From a checkpoint of a small transformer trained on Wikipedia.
Size: width 64, vocabulary 8192, 1.09M parameters.
Training: a variant of Adam for these matrices, 84M tokens, 10225 steps.
Each number is 50 + 15 x the weight over its row's rms, rounded and kept within 0 to 99. Layers, rows and columns count from 0. The size before them is the row's rms in percent of the matrix's.

# down: layer 5 MLP down (transposed), 256x64, rms 0.111, rows 165-217, columns 0-63
# up: layer 5 MLP up, 256x64, rms 0.146, rows 166-217, columns 0-63
down165 104:65 37 34 40 40 69 45 46 70 45 39 54 44 57 77 54 60 52 51 31 60 44 38 68 39 38 45 62 38 40 43 70 00 45 80 35 63 28 64 57 46 54 51 48 47 49 65 54 80 59 64 41 30 57 58 36 46 50 07 47 46 43 47 71
up166 104:38 33 51 48 64 72 52 59 52 66 67 56 60 52 45 49 52 40 28 11 38 72 54 52 40 70 48 28 50 38 21 26 68 39 38 40 69 68 49 31 35 71 37 48 57 32 62 71 63 25 48 79 31 55 46 51 46 73 57 58 60 37 38 26
down166 102:36 75 80 49 73 41 49 56 53 39 36 56 69 44 60 78 49 53 46 58 37 38 46 57 52 38 53 42 63 24 54 53 64 61 71 49 28 58 36 60 21 63 58 29 32 62 08 56 56 68 59 44 68 11 63 49 32 62 56 60 52 48 63 37
up167 098:23 37 57 58 30 31 69 38 60 56 44 58 40 60 60 19 46 77 25 43 54 29 32 47 46 58 61 50 41 52 67 54 51 21 41 51 46 74 61 42 28 44 42 34 56 27 39 49 60 69 38 22 62 50 58 53 57 25 61 50 33 37 75 82
down167 090:93 44 61 60 56 61 52 47 24 39 72 47 63 25 61 42 33 51 70 62 59 61 67 24 53 41 23 21 51 58 35 60 60 50 61 81 53 47 46 58 65 39 58 31 38 57 26 48 41 32 33 22 31 52 47 67 53 53 59 42 37 66 34 57
up168 112:60 26 80 55 50 64 01 88 36 28 54 42 69 53 53 51 45 62 68 46 24 35 40 38 54 40 43 37 58 68 45 42 50 42 37 56 64 69 51 37 49 79 54 36 54 28 45 59 61 40 54 60 53 52 41 74 51 56 42 39 67 25 31 55
down168 124:69 49 48 47 57 52 33 58 54 62 44 67 39 73 51 41 25 45 66 43 58 48 58 76 64 40 55 55 36 49 30 75 45 21 43 37 46 53 39 43 65 47 90 42 20 58 50 39 56 35 52 07 58 46 58 67 41 55 45 68 30 71 75 69
up169 017:47 39 64 43 52 31 59 51 34 56 56 62 19 47 98 82 32 34 52 66 48 62 24 50 49 49 40 69 51 28 39 34 45 39 52 36 45 47 68 43 56 44 52 34 40 41 65 45 46 38 51 74 24 37 45 55 73 53 53 19 46 49 28 75
down169 009:27 49 37 56 24 60 47 48 55 41 59 32 47 43 33 26 55 39 55 53 73 38 52 61 61 45 45 21 65 54 66 56 63 84 56 22 71 35 48 32 58 53 52 73 90 43 67 56 71 68 55 22 52 44 55 63 46 59 41 62 75 51 38 65
up170 109:33 45 37 64 54 26 50 41 13 54 38 50 60 48 44 39 57 52 17 54 60 42 27 85 19 52 47 82 64 46 57 67 48 42 21 48 48 50 35 47 75 63 59 49 75 30 45 52 75 37 35 58 63 62 67 63 46 26 55 46 59 51 47 52
down170 111:70 51 59 28 43 45 49 62 37 63 51 34 49 27 49 27 48 62 64 47 48 70 52 45 35 70 54 41 87 69 42 48 65 33 22 69 28 19 40 53 50 62 52 54 53 54 61 56 38 59 67 45 46 56 62 58 16 82 43 60 19 73 52 51
up171 114:42 49 43 55 60 44 28 37 62 07 39 69 12 49 59 48 60 35 64 68 54 25 70 45 56 68 49 74 39 53 79 57 43 37 56 55 46 57 49 58 62 77 50 63 41 29 65 75 49 34 60 25 53 51 49 54 31 36 53 48 57 34 79 43
down171 094:13 63 42 39 46 50 66 72 46 77 50 39 64 38 26 47 59 62 62 64 58 52 47 63 54 54 62 80 48 69 42 46 52 39 51 60 54 29 43 28 30 56 15 31 36 88 59 62 69 38 51 65 64 46 71 43 36 60 59 39 47 50 25 42
up172 079:48 84 45 72 28 39 45 19 72 51 59 44 35 42 66 39 52 36 58 39 44 27 60 27 45 50 64 61 66 39 69 76 52 43 30 41 54 66 55 49 34 62 50 61 58 64 58 67 47 40 39 23 30 20 65 55 35 38 59 85 33 43 40 51
down172 077:24 50 66 49 47 62 66 56 62 23 53 62 83 44 40 55 19 49 48 48 66 29 46 55 79 48 35 66 37 62 34 47 47 51 74 46 52 63 50 45 47 69 51 39 49 45 20 48 56 97 44 39 41 38 48 33 61 74 62 36 53 32 68 67
up173 116:50 55 43 59 46 40 44 58 65 50 51 47 41 57 33 41 50 52 45 54 70 08 53 53 26 54 89 57 31 67 41 53 67 43 56 40 38 87 45 51 45 59 40 38 74 29 74 42 52 44 38 47 51 27 39 70 63 16 59 63 61 33 67 75
down173 120:59 30 73 45 46 90 37 49 48 43 89 81 52 38 54 59 59 60 68 41 41 69 41 26 31 47 22 44 29 42 46 50 48 47 35 50 65 42 45 37 52 35 55 54 23 66 32 72 57 41 59 15 32 60 52 53 41 64 68 51 43 49 55 61
up174 086:70 55 23 68 63 27 32 60 43 39 18 51 48 53 65 52 71 52 41 79 51 22 43 75 42 45 68 40 58 51 79 54 45 59 46 48 52 52 16 41 51 64 45 50 60 46 57 47 55 16 65 54 62 53 48 55 64 10 47 45 51 48 80 48
down174 084:52 37 53 55 57 54 31 60 65 51 38 26 60 43 46 58 50 57 68 32 25 58 70 67 39 61 55 55 54 29 72 49 43 67 55 71 44 31 64 40 29 57 28 41 35 89 39 17 39 27 45 79 64 45 38 34 44 65 80 62 45 52 65 53
up175 104:40 55 22 50 50 54 73 51 52 45 41 57 57 34 64 40 77 85 49 84 71 38 56 54 42 52 81 64 54 24 55 23 57 34 65 33 52 50 66 59 43 39 40 41 35 48 44 56 28 59 42 42 66 75 51 32 59 21 44 37 69 69 64 42
down175 082:87 63 77 48 71 46 31 35 61 45 46 33 38 34 48 61 52 41 65 50 57 70 53 43 45 42 37 37 75 59 47 70 38 34 38 81 51 55 29 51 25 67 47 30 48 52 56 46 35 56 45 35 36 35 49 85 41 55 76 81 64 61 42 41
up176 125:70 61 56 69 60 38 58 69 60 18 48 32 44 44 20 60 49 53 37 61 87 52 50 66 47 31 45 56 28 46 31 60 72 27 50 35 57 77 31 56 59 58 66 41 70 37 79 52 66 40 46 67 29 32 56 45 52 54 38 55 55 24 47 68
down176 126:44 61 35 68 60 43 47 36 72 54 35 29 41 53 61 41 49 48 65 67 18 57 39 40 53 49 54 49 83 90 51 51 72 59 38 56 31 46 41 43 55 64 47 54 34 60 62 43 62 42 34 53 64 29 34 48 57 12 16 47 42 67 56 80
up177 106:64 62 56 72 51 51 44 52 63 48 01 60 57 54 62 72 60 64 42 77 52 59 55 69 58 66 36 56 59 58 16 23 58 35 43 43 59 40 46 61 37 47 79 67 57 35 54 39 59 32 58 61 41 32 64 43 41 49 42 37 35 21 65 26
down177 109:32 20 56 45 60 60 63 22 47 29 19 51 88 36 58 76 52 45 53 28 61 56 37 46 65 43 65 63 55 63 30 43 36 65 65 57 52 73 48 62 46 40 71 54 57 39 55 41 57 42 20 32 59 55 45 49 71 42 29 34 49 49 69 76
up178 097:42 58 43 72 30 32 08 51 70 56 28 42 35 70 36 44 60 67 53 55 41 41 50 58 70 49 46 73 47 15 48 46 62 41 44 56 28 60 30 51 29 18 56 58 48 52 21 61 56 45 53 63 55 47 60 42 44 40 66 21 71 46 63 70
down178 098:44 15 30 62 44 32 68 47 57 62 66 25 54 26 59 46 32 40 56 67 54 60 48 52 34 57 41 33 53 66 42 56 47 68 26 67 42 72 49 68 65 79 71 32 41 40 80 57 60 62 53 16 45 55 37 52 28 37 63 57 26 54 45 38
up179 108:61 67 36 64 71 41 52 23 40 46 50 43 43 47 32 46 56 58 27 40 79 27 23 65 42 44 63 73 38 45 58 58 64 51 53 60 40 59 27 33 66 64 55 58 74 34 39 47 61 31 53 63 66 37 45 50 49 17 48 53 63 93 58 74
down179 088:52 46 68 34 27 58 52 24 61 50 70 51 30 59 49 48 64 73 74 31 36 49 55 52 24 70 49 36 69 43 46 47 91 46 23 55 48 58 54 60 28 43 41 43 51 83 50 26 45 61 31 31 54 52 83 49 42 64 56 55 41 57 27 45
up180 080:26 66 51 67 39 37 65 33 39 25 53 50 53 57 47 39 67 72 39 49 47 58 41 38 52 68 89 70 36 63 47 34 49 11 58 14 61 80 60 38 46 36 37 40 66 59 55 57 50 66 35 50 30 36 64 60 35 44 47 59 42 65 68 51
down180 064:68 55 73 39 65 32 40 51 69 34 69 63 50 51 40 34 27 78 56 40 76 44 52 24 37 41 47 66 63 41 57 56 46 69 44 63 66 56 34 84 23 63 49 39 45 43 40 60 58 77 72 31 41 38 34 60 66 65 51 35 41 61 34 76
up181 108:50 58 55 57 63 71 63 79 44 39 46 47 43 35 51 52 62 50 09 61 73 47 45 52 26 42 61 70 47 53 39 58 57 21 13 40 40 68 35 44 54 50 49 30 51 45 49 66 88 34 67 58 61 27 71 28 55 63 38 59 47 63 65 52
down181 110:34 63 70 72 52 16 43 55 59 40 39 40 31 43 65 52 33 58 56 56 52 47 26 49 50 61 69 54 73 40 53 24 67 49 62 51 60 62 36 54 64 45 65 35 37 91 79 61 60 49 29 44 69 27 49 60 26 28 31 62 43 66 39 40
up182 114:63 66 64 27 75 21 34 46 62 45 45 69 51 35 40 44 50 34 38 75 70 35 70 61 48 85 38 53 46 40 56 57 44 41 39 57 37 33 58 48 29 38 79 91 47 41 73 62 50 60 57 41 69 61 49 65 36 46 41 41 55 39 24 43
down182 118:66 72 29 53 54 31 56 41 72 29 40 47 47 53 48 43 40 54 14 67 55 46 42 45 70 35 80 66 40 51 49 38 42 50 75 39 36 34 47 59 58 68 58 60 51 68 28 38 68 28 79 14 29 53 49 73 49 72 41 55 28 52 51 46
up183 121:53 43 53 62 75 38 57 50 71 36 42 74 24 44 23 55 66 66 42 71 61 25 51 34 37 54 62 32 26 44 24 27 68 12 48 58 56 58 41 66 43 44 49 65 79 37 47 58 40 69 45 53 22 49 65 50 58 72 43 52 47 40 43 67
down183 133:29 23 57 61 54 72 49 46 54 46 31 80 35 70 46 39 65 40 28 35 15 38 50 71 68 35 68 62 68 82 45 56 39 55 37 55 57 57 48 45 60 56 32 20 58 37 43 26 67 75 47 48 56 57 55 38 41 41 42 50 69 46 77 46
up184 086:52 64 64 42 53 44 44 28 37 49 20 72 38 32 78 44 60 65 58 63 54 31 47 42 46 55 41 53 13 20 76 39 57 37 48 26 55 49 73 36 56 49 78 69 31 57 63 53 49 48 49 36 34 65 57 55 48 72 37 58 37 36 84 49
down184 095:48 55 64 52 48 46 49 42 60 51 50 18 56 49 47 79 34 55 27 53 30 58 71 58 54 22 39 47 69 63 64 35 49 59 72 44 49 52 38 57 63 39 78 33 56 57 34 38 42 76 56 24 68 76 41 62 32 21 73 55 49 55 60 16
up185 011:57 94 48 76 56 38 44 50 61 36 31 48 42 53 54 25 68 44 46 33 56 57 61 46 40 70 66 32 35 81 58 46 44 27 42 59 29 73 69 45 53 46 66 69 68 64 21 49 33 25 56 59 56 54 60 41 51 48 53 32 55 41 65 20
down185 008:43 16 51 51 69 74 32 29 43 62 54 56 67 32 67 55 26 61 55 57 11 33 62 71 48 54 64 30 57 43 53 69 58 52 84 73 62 31 62 42 31 60 79 42 30 21 46 62 29 51 53 48 56 57 43 42 41 49 57 48 52 58 51 54
up186 106:32 57 82 46 36 54 34 76 42 63 24 37 48 63 42 77 44 62 43 75 55 50 53 54 46 33 57 51 40 85 64 59 93 58 79 57 59 67 70 39 36 56 40 62 60 28 31 42 54 32 53 36 54 60 33 46 30 42 41 59 61 45 59 48
down186 118:70 38 14 66 43 51 50 62 39 39 51 30 55 74 43 50 54 44 59 34 47 66 24 36 47 45 50 57 52 19 50 46 60 51 56 61 43 70 51 87 55 60 40 46 37 35 53 41 33 81 27 51 65 64 51 31 69 72 71 60 62 45 26 22
up187 115:45 33 36 39 57 03 43 60 46 42 48 58 41 45 34 22 41 57 57 52 54 54 20 45 60 67 75 50 49 67 64 49 46 54 41 63 39 79 33 69 40 76 39 63 64 41 66 55 46 58 65 68 39 51 84 40 47 57 56 66 51 79 30 32
down187 106:68 67 74 38 28 73 58 62 62 52 89 35 46 55 48 60 48 35 40 22 61 37 68 50 39 22 69 35 48 43 55 45 80 66 48 47 36 55 44 67 59 47 58 38 33 34 22 62 33 41 35 50 70 57 44 57 39 63 72 52 48 61 23 38
up188 117:37 18 68 54 84 45 54 48 35 28 53 54 57 79 39 55 34 80 56 64 54 37 50 41 66 60 40 26 31 59 55 74 68 23 59 46 55 52 56 40 36 54 64 73 50 30 48 45 66 69 25 41 37 50 69 50 50 58 34 35 76 39 41 61
down188 130:28 58 48 39 50 48 35 47 63 67 61 60 55 47 55 41 43 39 29 88 41 40 28 87 43 49 64 19 51 42 67 44 56 58 58 40 74 67 62 28 49 14 30 37 31 64 34 63 41 49 49 38 40 59 53 38 53 53 50 84 61 68 57 64
up189 107:41 58 47 61 27 56 42 40 68 29 47 50 38 74 64 46 53 46 34 28 86 38 53 75 46 77 60 17 56 44 50 93 39 35 23 41 34 41 34 49 60 55 52 54 42 40 56 79 69 45 50 51 68 60 60 51 62 52 28 64 64 48 49 58
down189 105:33 22 41 49 53 44 57 64 41 78 63 49 34 30 54 65 44 58 56 67 22 61 47 37 57 50 25 63 59 55 40 66 12 68 63 36 35 24 54 49 34 56 62 50 43 28 55 89 55 45 51 64 50 52 49 58 63 83 39 37 61 43 48 74
up190 106:29 49 46 48 41 42 57 53 53 20 65 42 44 57 48 38 49 51 57 33 64 16 25 65 56 42 55 32 46 36 67 62 76 41 56 56 34 60 45 43 63 77 70 75 56 56 42 53 41 50 35 00 53 39 70 58 52 43 35 54 81 71 45 55
down190 100:56 61 46 66 66 62 44 44 52 36 34 36 69 45 30 78 60 33 71 49 37 40 19 66 47 63 69 51 63 54 39 43 74 50 28 72 40 61 47 57 67 77 52 35 35 84 34 70 47 47 47 49 67 61 32 38 35 33 40 19 57 42 34 56
up191 118:58 57 52 52 61 49 27 56 65 34 29 57 47 55 69 45 67 60 37 72 63 47 20 68 40 45 47 35 45 72 65 60 66 39 47 85 35 51 67 61 40 38 40 40 54 34 63 46 57 44 99 49 45 49 48 52 38 81 40 68 29 58 34 28
down191 126:63 61 46 62 49 47 57 41 32 66 77 47 53 37 37 79 63 44 22 44 31 44 44 23 90 50 62 69 62 46 52 24 59 33 55 28 57 43 58 54 57 22 53 35 54 59 29 38 40 47 35 46 34 37 52 78 54 77 47 58 68 63 43 72
up192 109:50 30 63 37 69 46 48 61 49 25 20 52 10 72 35 44 57 51 66 39 51 45 54 32 50 54 55 97 19 50 38 45 57 24 45 73 61 42 46 57 47 49 59 62 42 53 65 50 74 48 55 37 38 59 66 39 38 40 54 38 74 39 43 73
down192 102:58 50 41 46 53 55 50 45 27 48 47 61 65 27 49 68 52 32 34 44 38 42 78 84 47 61 58 37 80 88 63 66 57 70 54 52 38 32 44 51 51 37 71 44 41 52 09 62 43 24 59 54 39 52 46 72 43 52 52 57 37 67 46 19
up193 092:83 63 61 29 51 39 42 60 46 59 48 52 14 26 33 54 80 53 57 72 69 50 60 48 33 49 80 65 42 50 44 30 48 58 37 66 49 61 48 56 22 54 60 39 74 46 59 60 66 31 60 50 34 49 72 62 18 49 45 61 44 51 29 31
down193 103:44 68 19 70 47 37 66 62 70 24 31 66 35 53 44 53 61 60 65 67 66 26 48 49 67 43 29 71 44 26 43 35 37 52 14 75 67 62 50 56 53 39 59 49 39 57 58 69 26 57 66 37 31 49 26 60 39 57 36 64 53 60 38 62
up194 119:49 44 54 45 42 52 39 55 54 69 65 54 54 84 27 48 62 53 55 45 62 55 54 52 28 72 64 62 20 12 31 54 59 57 36 34 39 37 44 28 40 56 47 23 66 23 48 50 61 55 59 32 41 77 60 67 58 51 55 61 93 31 48 47
down194 123:57 12 51 41 56 49 42 47 47 57 50 54 52 35 44 31 61 55 25 32 34 59 41 71 39 61 77 29 68 49 70 56 57 57 36 44 41 34 53 45 77 54 10 67 48 34 17 63 57 69 52 35 46 39 73 54 49 62 83 66 58 55 48 40
up195 127:51 44 38 65 56 45 20 65 69 37 41 53 41 65 38 53 58 66 59 64 65 39 29 65 48 47 53 22 25 16 49 38 47 25 48 61 40 64 51 57 53 65 49 39 41 26 40 43 54 63 83 39 29 59 59 66 57 70 42 51 95 34 55 61
down195 131:30 33 49 39 54 89 47 34 51 39 75 63 61 29 43 44 57 30 41 46 34 52 70 53 46 50 96 60 64 41 46 50 63 73 40 52 46 42 40 39 45 47 37 63 62 35 50 45 42 54 81 87 58 40 53 54 55 70 33 36 56 50 63 19
up196 098:58 78 54 62 60 27 57 58 49 60 19 47 31 63 52 48 80 51 38 54 76 44 32 77 63 45 52 35 62 40 50 43 50 63 53 50 58 62 59 26 61 64 46 58 56 37 32 48 70 35 82 70 51 52 60 70 07 28 53 52 55 38 63 36
down196 091:80 42 62 46 46 51 24 45 66 56 44 47 39 47 52 59 58 85 37 72 44 50 30 24 48 47 38 57 65 45 48 41 62 33 45 61 18 40 44 39 33 61 56 74 30 68 90 40 47 57 46 38 22 43 67 60 44 37 69 68 45 38 58 77
up197 092:35 38 75 32 65 48 56 64 63 66 50 73 19 49 65 51 47 75 48 43 39 42 71 64 61 56 60 22 31 29 43 30 58 65 71 68 53 38 46 74 53 49 48 64 52 40 43 48 44 41 38 35 38 35 66 54 15 29 38 49 75 75 52 37
down197 074:67 61 66 62 45 41 61 55 58 66 44 57 37 58 49 33 65 45 54 50 42 45 54 78 55 51 37 55 58 63 45 34 73 24 42 29 45 20 47 60 23 76 57 41 70 75 55 66 31 34 06 40 33 62 64 52 49 36 61 50 49 80 32 48
up198 109:54 81 34 51 28 34 46 61 48 39 23 50 52 88 56 51 48 69 56 46 17 37 38 45 51 43 42 61 60 24 65 36 84 51 57 65 62 49 47 70 51 40 64 79 44 43 62 53 69 22 31 45 63 45 29 57 50 30 58 62 42 43 50 30
down198 107:23 16 42 49 63 59 65 34 49 52 30 74 49 52 44 58 68 34 61 67 41 60 28 17 62 55 51 69 65 53 61 44 40 49 62 64 51 58 50 41 73 69 58 57 58 42 31 42 36 61 65 73 48 43 29 95 45 54 37 35 42 36 51 26
up199 007:49 31 45 17 48 64 63 34 45 79 43 42 49 58 42 75 46 57 53 62 53 35 33 71 80 71 28 69 42 26 50 46 55 59 34 70 69 28 36 47 68 73 31 23 50 49 76 47 34 55 44 59 40 29 47 66 39 54 48 71 41 49 61 37
down199 005:40 59 42 57 32 40 52 65 57 28 71 45 51 54 62 39 66 28 51 50 65 69 46 25 50 46 51 62 33 62 66 35 58 57 17 26 32 70 33 66 45 27 28 60 70 71 51 65 77 88 57 21 58 46 56 52 72 44 54 40 52 53 53 41
up200 115:57 32 25 47 82 29 39 70 52 57 68 55 52 66 38 49 43 50 54 61 71 50 54 84 23 39 51 58 32 64 58 75 51 20 32 50 25 54 52 44 66 54 47 51 54 28 65 49 47 77 89 42 55 53 61 51 36 48 44 38 72 46 33 39
down200 117:78 19 61 56 42 36 45 46 55 37 95 54 45 14 61 62 46 47 38 69 55 66 74 20 55 49 70 47 45 44 42 35 63 54 48 38 44 56 47 55 59 63 67 64 55 37 36 62 65 33 53 48 64 28 42 51 49 33 80 47 34 63 26 48
up201 104:57 47 42 41 32 70 55 51 54 59 44 50 02 51 45 35 49 53 60 57 41 42 58 60 28 82 67 49 37 22 59 45 72 33 52 69 29 44 55 56 57 38 41 67 59 31 70 48 75 36 37 19 65 46 77 50 59 46 54 67 51 65 59 23
down201 086:62 47 59 30 46 42 41 49 39 72 30 46 74 38 49 30 69 44 24 38 41 61 75 77 49 63 58 56 43 60 45 31 44 54 47 57 68 50 24 51 65 80 48 22 62 48 31 58 36 47 35 48 53 49 58 43 62 57 90 45 69 40 24 80
up202 093:82 49 44 42 33 32 13 47 81 44 74 45 48 38 58 41 55 54 24 21 66 61 65 54 43 59 54 62 54 31 49 45 64 19 26 41 37 54 41 45 36 56 56 56 69 43 81 41 42 45 78 40 62 47 52 58 45 55 54 63 37 38 83 49
down202 088:23 24 70 50 68 61 72 48 55 63 23 49 51 35 77 44 59 51 37 58 25 43 28 47 34 49 24 39 36 54 50 52 45 66 94 51 64 67 54 61 43 25 38 51 27 52 41 60 63 62 49 73 44 68 51 52 49 52 53 39 53 60 19 40
up203 113:84 66 47 73 84 25 73 42 64 43 38 37 33 33 18 46 58 30 63 54 63 27 73 63 50 31 52 55 71 59 33 47 62 38 37 68 54 80 52 40 24 56 40 58 61 51 51 54 64 45 56 58 41 27 49 58 42 29 45 41 43 43 44 59
down203 112:54 41 54 43 67 58 48 40 67 54 67 39 23 47 48 27 38 84 33 63 40 45 65 38 19 61 68 42 62 75 58 62 47 46 58 39 69 14 44 32 68 52 21 44 49 39 59 37 26 41 54 33 49 61 61 54 52 58 41 75 75 53 61 27
up204 093:62 63 61 49 32 50 39 70 37 37 13 62 45 76 45 47 69 57 12 61 67 50 71 49 52 61 56 78 17 32 43 47 56 60 59 44 60 57 20 40 28 57 85 45 47 47 70 62 54 38 38 63 43 66 65 33 37 41 50 49 61 56 52 55
down204 099:35 57 48 63 55 41 39 49 34 41 46 35 42 43 36 57 53 48 43 30 79 44 32 41 48 58 50 63 61 59 71 42 59 33 42 63 50 52 25 68 31 81 45 25 66 97 48 76 75 35 71 35 40 49 50 71 37 37 73 50 45 43 33 59
up205 092:32 79 77 58 43 31 50 62 10 42 46 49 35 37 59 59 79 67 54 47 44 35 30 42 57 43 66 25 57 40 68 54 51 53 29 48 40 84 46 62 45 69 53 28 53 48 34 47 64 72 40 38 28 43 58 60 78 53 52 26 51 57 51 34
down205 064:45 36 67 56 20 33 53 25 50 72 58 52 76 22 55 49 34 47 60 69 64 38 64 58 33 45 71 54 40 44 55 57 63 57 68 71 44 12 68 62 41 75 35 78 69 48 39 30 56 32 45 32 51 48 40 23 39 42 57 42 49 56 52 39
up206 101:67 43 33 49 71 32 22 67 25 19 29 63 60 50 52 20 46 63 35 42 65 52 42 63 37 41 33 53 48 52 49 51 61 31 33 71 42 37 25 55 46 62 76 32 45 46 69 54 59 71 74 47 52 65 47 43 53 43 49 20 62 23 42 66
down206 103:71 23 56 51 50 37 28 82 39 47 39 69 36 47 53 41 33 38 52 40 61 53 99 28 62 56 40 53 52 61 46 56 44 98 58 60 55 37 51 61 58 63 60 46 46 46 23 37 23 41 65 33 54 57 55 57 34 56 51 40 57 35 66 41
up207 109:55 49 58 59 67 33 44 24 62 41 33 37 58 49 42 48 51 34 48 35 87 49 40 44 52 47 42 52 84 60 54 29 90 28 53 58 51 65 39 55 16 70 60 50 81 28 59 66 49 58 54 61 53 43 50 60 65 22 63 41 50 24 41 46
down207 128:57 59 05 48 47 45 68 42 37 49 49 66 38 50 64 30 65 66 44 39 46 55 53 80 57 61 28 54 59 74 70 48 38 43 76 54 59 16 61 40 57 61 11 39 59 49 40 53 35 57 43 48 58 67 42 40 59 49 18 55 59 67 26 54
up208 131:71 55 36 36 12 57 45 35 26 40 66 50 68 64 65 21 27 79 58 48 56 39 28 71 33 72 72 65 59 30 49 65 53 63 40 51 38 70 46 50 35 66 38 70 57 28 68 61 71 64 44 49 58 58 62 62 52 46 43 55 74 43 48 47
down208 133:53 89 50 53 38 19 53 54 44 53 48 31 41 46 39 48 69 51 46 39 77 23 48 32 64 52 66 49 25 69 29 49 57 27 46 35 48 59 35 49 74 52 41 58 53 62 37 49 53 93 26 61 46 57 52 35 49 61 66 79 68 64 48 38
up209 093:31 60 51 71 46 22 61 38 77 44 13 90 48 34 61 53 49 53 45 38 49 59 57 76 60 48 57 49 66 48 33 40 39 61 31 79 47 36 47 54 68 58 59 74 38 52 54 73 48 28 46 32 28 49 35 28 44 57 38 68 35 55 68 57
down209 095:53 37 59 44 38 59 32 52 29 47 62 40 37 35 82 80 43 48 50 62 65 53 54 39 47 35 40 37 67 78 81 26 51 56 74 64 44 62 62 38 58 35 54 39 41 46 43 34 39 91 43 74 50 24 59 27 52 56 52 45 54 52 21 43
up210 102:53 76 55 39 77 39 35 64 64 38 42 61 43 67 36 36 68 44 46 70 42 49 55 40 58 76 58 43 21 35 45 60 68 42 21 39 56 39 31 69 38 33 59 54 50 52 61 51 41 21 68 62 32 40 45 44 57 90 36 66 56 31 29 33
down210 098:59 54 54 54 63 66 22 44 25 77 96 53 71 37 44 58 60 49 44 50 75 61 26 70 48 58 42 47 58 63 52 77 18 59 48 51 49 27 38 50 43 51 33 50 41 46 47 48 57 53 48 82 58 25 54 49 51 41 50 23 42 52 25 67
up211 006:36 89 41 54 42 49 36 79 57 58 58 50 24 50 85 45 57 55 35 30 55 53 65 61 51 67 59 39 62 76 65 48 43 29 57 57 58 64 66 23 55 57 66 56 84 60 40 46 23 37 51 46 43 30 50 49 81 35 46 37 56 43 31 40
down211 004:70 27 47 63 79 74 53 28 27 52 56 70 65 61 66 47 50 53 62 76 43 47 49 48 47 55 53 46 23 38 56 52 63 68 55 73 28 45 77 71 43 64 51 36 43 25 36 58 56 62 67 66 59 69 65 58 48 64 58 51 78 70 66 77
up212 113:65 66 49 28 49 20 56 53 71 47 51 42 54 59 48 53 60 47 28 40 57 37 40 62 45 64 58 44 69 43 34 12 76 65 32 59 43 49 34 58 22 38 69 50 88 24 48 63 48 31 52 51 60 49 49 71 69 61 54 79 44 34 30 36
down212 136:20 80 41 70 27 66 61 37 60 27 47 48 30 79 61 71 59 58 36 54 47 63 45 57 66 35 47 65 65 36 49 30 45 55 72 44 50 52 58 67 11 54 40 40 35 48 65 71 63 57 64 61 68 52 28 36 49 29 40 50 30 69 41 46
up213 111:37 59 51 48 47 55 39 54 32 44 31 64 60 52 54 19 51 39 67 44 54 44 27 28 64 54 71 42 64 61 50 32 52 32 56 66 41 70 49 45 30 80 48 61 51 48 62 68 67 99 55 43 65 56 37 52 68 30 30 37 67 26 41 66
down213 102:32 67 32 25 52 59 72 41 37 42 58 56 42 37 45 63 67 54 58 51 35 60 56 71 41 31 67 65 63 67 74 44 53 37 75 44 51 27 53 60 57 40 54 52 32 97 42 54 59 29 58 37 32 68 66 40 40 26 43 65 21 49 36 37
up214 104:62 59 58 61 27 38 22 66 65 54 36 51 51 33 63 23 61 95 30 71 41 38 60 30 47 53 45 57 48 55 51 57 35 55 10 53 63 57 52 62 28 52 46 57 44 45 47 61 46 24 72 60 44 58 60 55 33 70 46 57 55 22 56 75
down214 101:44 39 35 24 88 73 35 56 71 51 75 43 22 29 81 45 57 52 71 44 40 59 49 64 50 47 36 56 43 66 49 57 41 36 39 32 48 37 55 65 73 35 61 11 45 26 54 50 50 76 39 43 62 47 54 46 65 50 43 50 49 44 57 23
up215 107:77 52 50 43 44 40 48 66 51 13 59 46 42 42 37 39 61 58 57 42 63 41 14 41 37 81 72 55 35 67 57 41 67 46 34 66 60 79 47 57 25 59 38 23 58 43 51 53 47 49 74 63 37 33 52 52 48 69 46 74 51 61 21 29
down215 096:56 37 43 52 46 47 58 73 76 50 64 53 46 41 26 51 65 54 66 33 79 21 56 48 69 31 49 86 27 50 21 57 35 74 54 45 46 57 54 46 43 79 55 34 41 49 40 59 69 21 44 56 62 49 45 44 34 77 62 44 21 51 43 54
up216 090:24 50 51 51 71 46 26 52 36 34 42 72 55 62 48 43 58 42 65 46 45 54 58 63 56 45 73 43 53 40 33 39 35 50 50 37 55 53 47 05 50 90 52 26 47 68 52 77 33 75 67 42 48 45 33 62 26 47 27 47 69 56 76 62
down216 094:61 37 32 34 39 43 76 27 38 56 50 74 56 33 68 44 42 41 62 63 47 67 79 31 52 37 48 47 54 78 66 43 79 50 36 48 64 52 50 64 39 30 47 64 47 42 41 38 65 35 29 86 56 65 48 54 51 35 51 84 26 35 40 35
up217 096:54 49 67 47 35 59 43 60 28 25 59 56 61 50 35 46 12 44 54 45 64 51 60 69 14 42 58 64 67 39 43 47 74 71 44 70 50 61 64 09 45 66 43 40 82 58 51 63 38 58 40 29 40 54 37 32 49 49 40 45 58 55 32 23
down217 086:52 56 21 48 52 30 62 38 22 69 37 56 50 64 49 40 74 47 63 52 64 27 33 33 53 36 40 75 51 58 54 47 28 46 47 44 40 62 62 32 43 40 73 51 23 54 89 59 80 71 49 57 78 61 43 62 60 50 29 41 62 60 37 33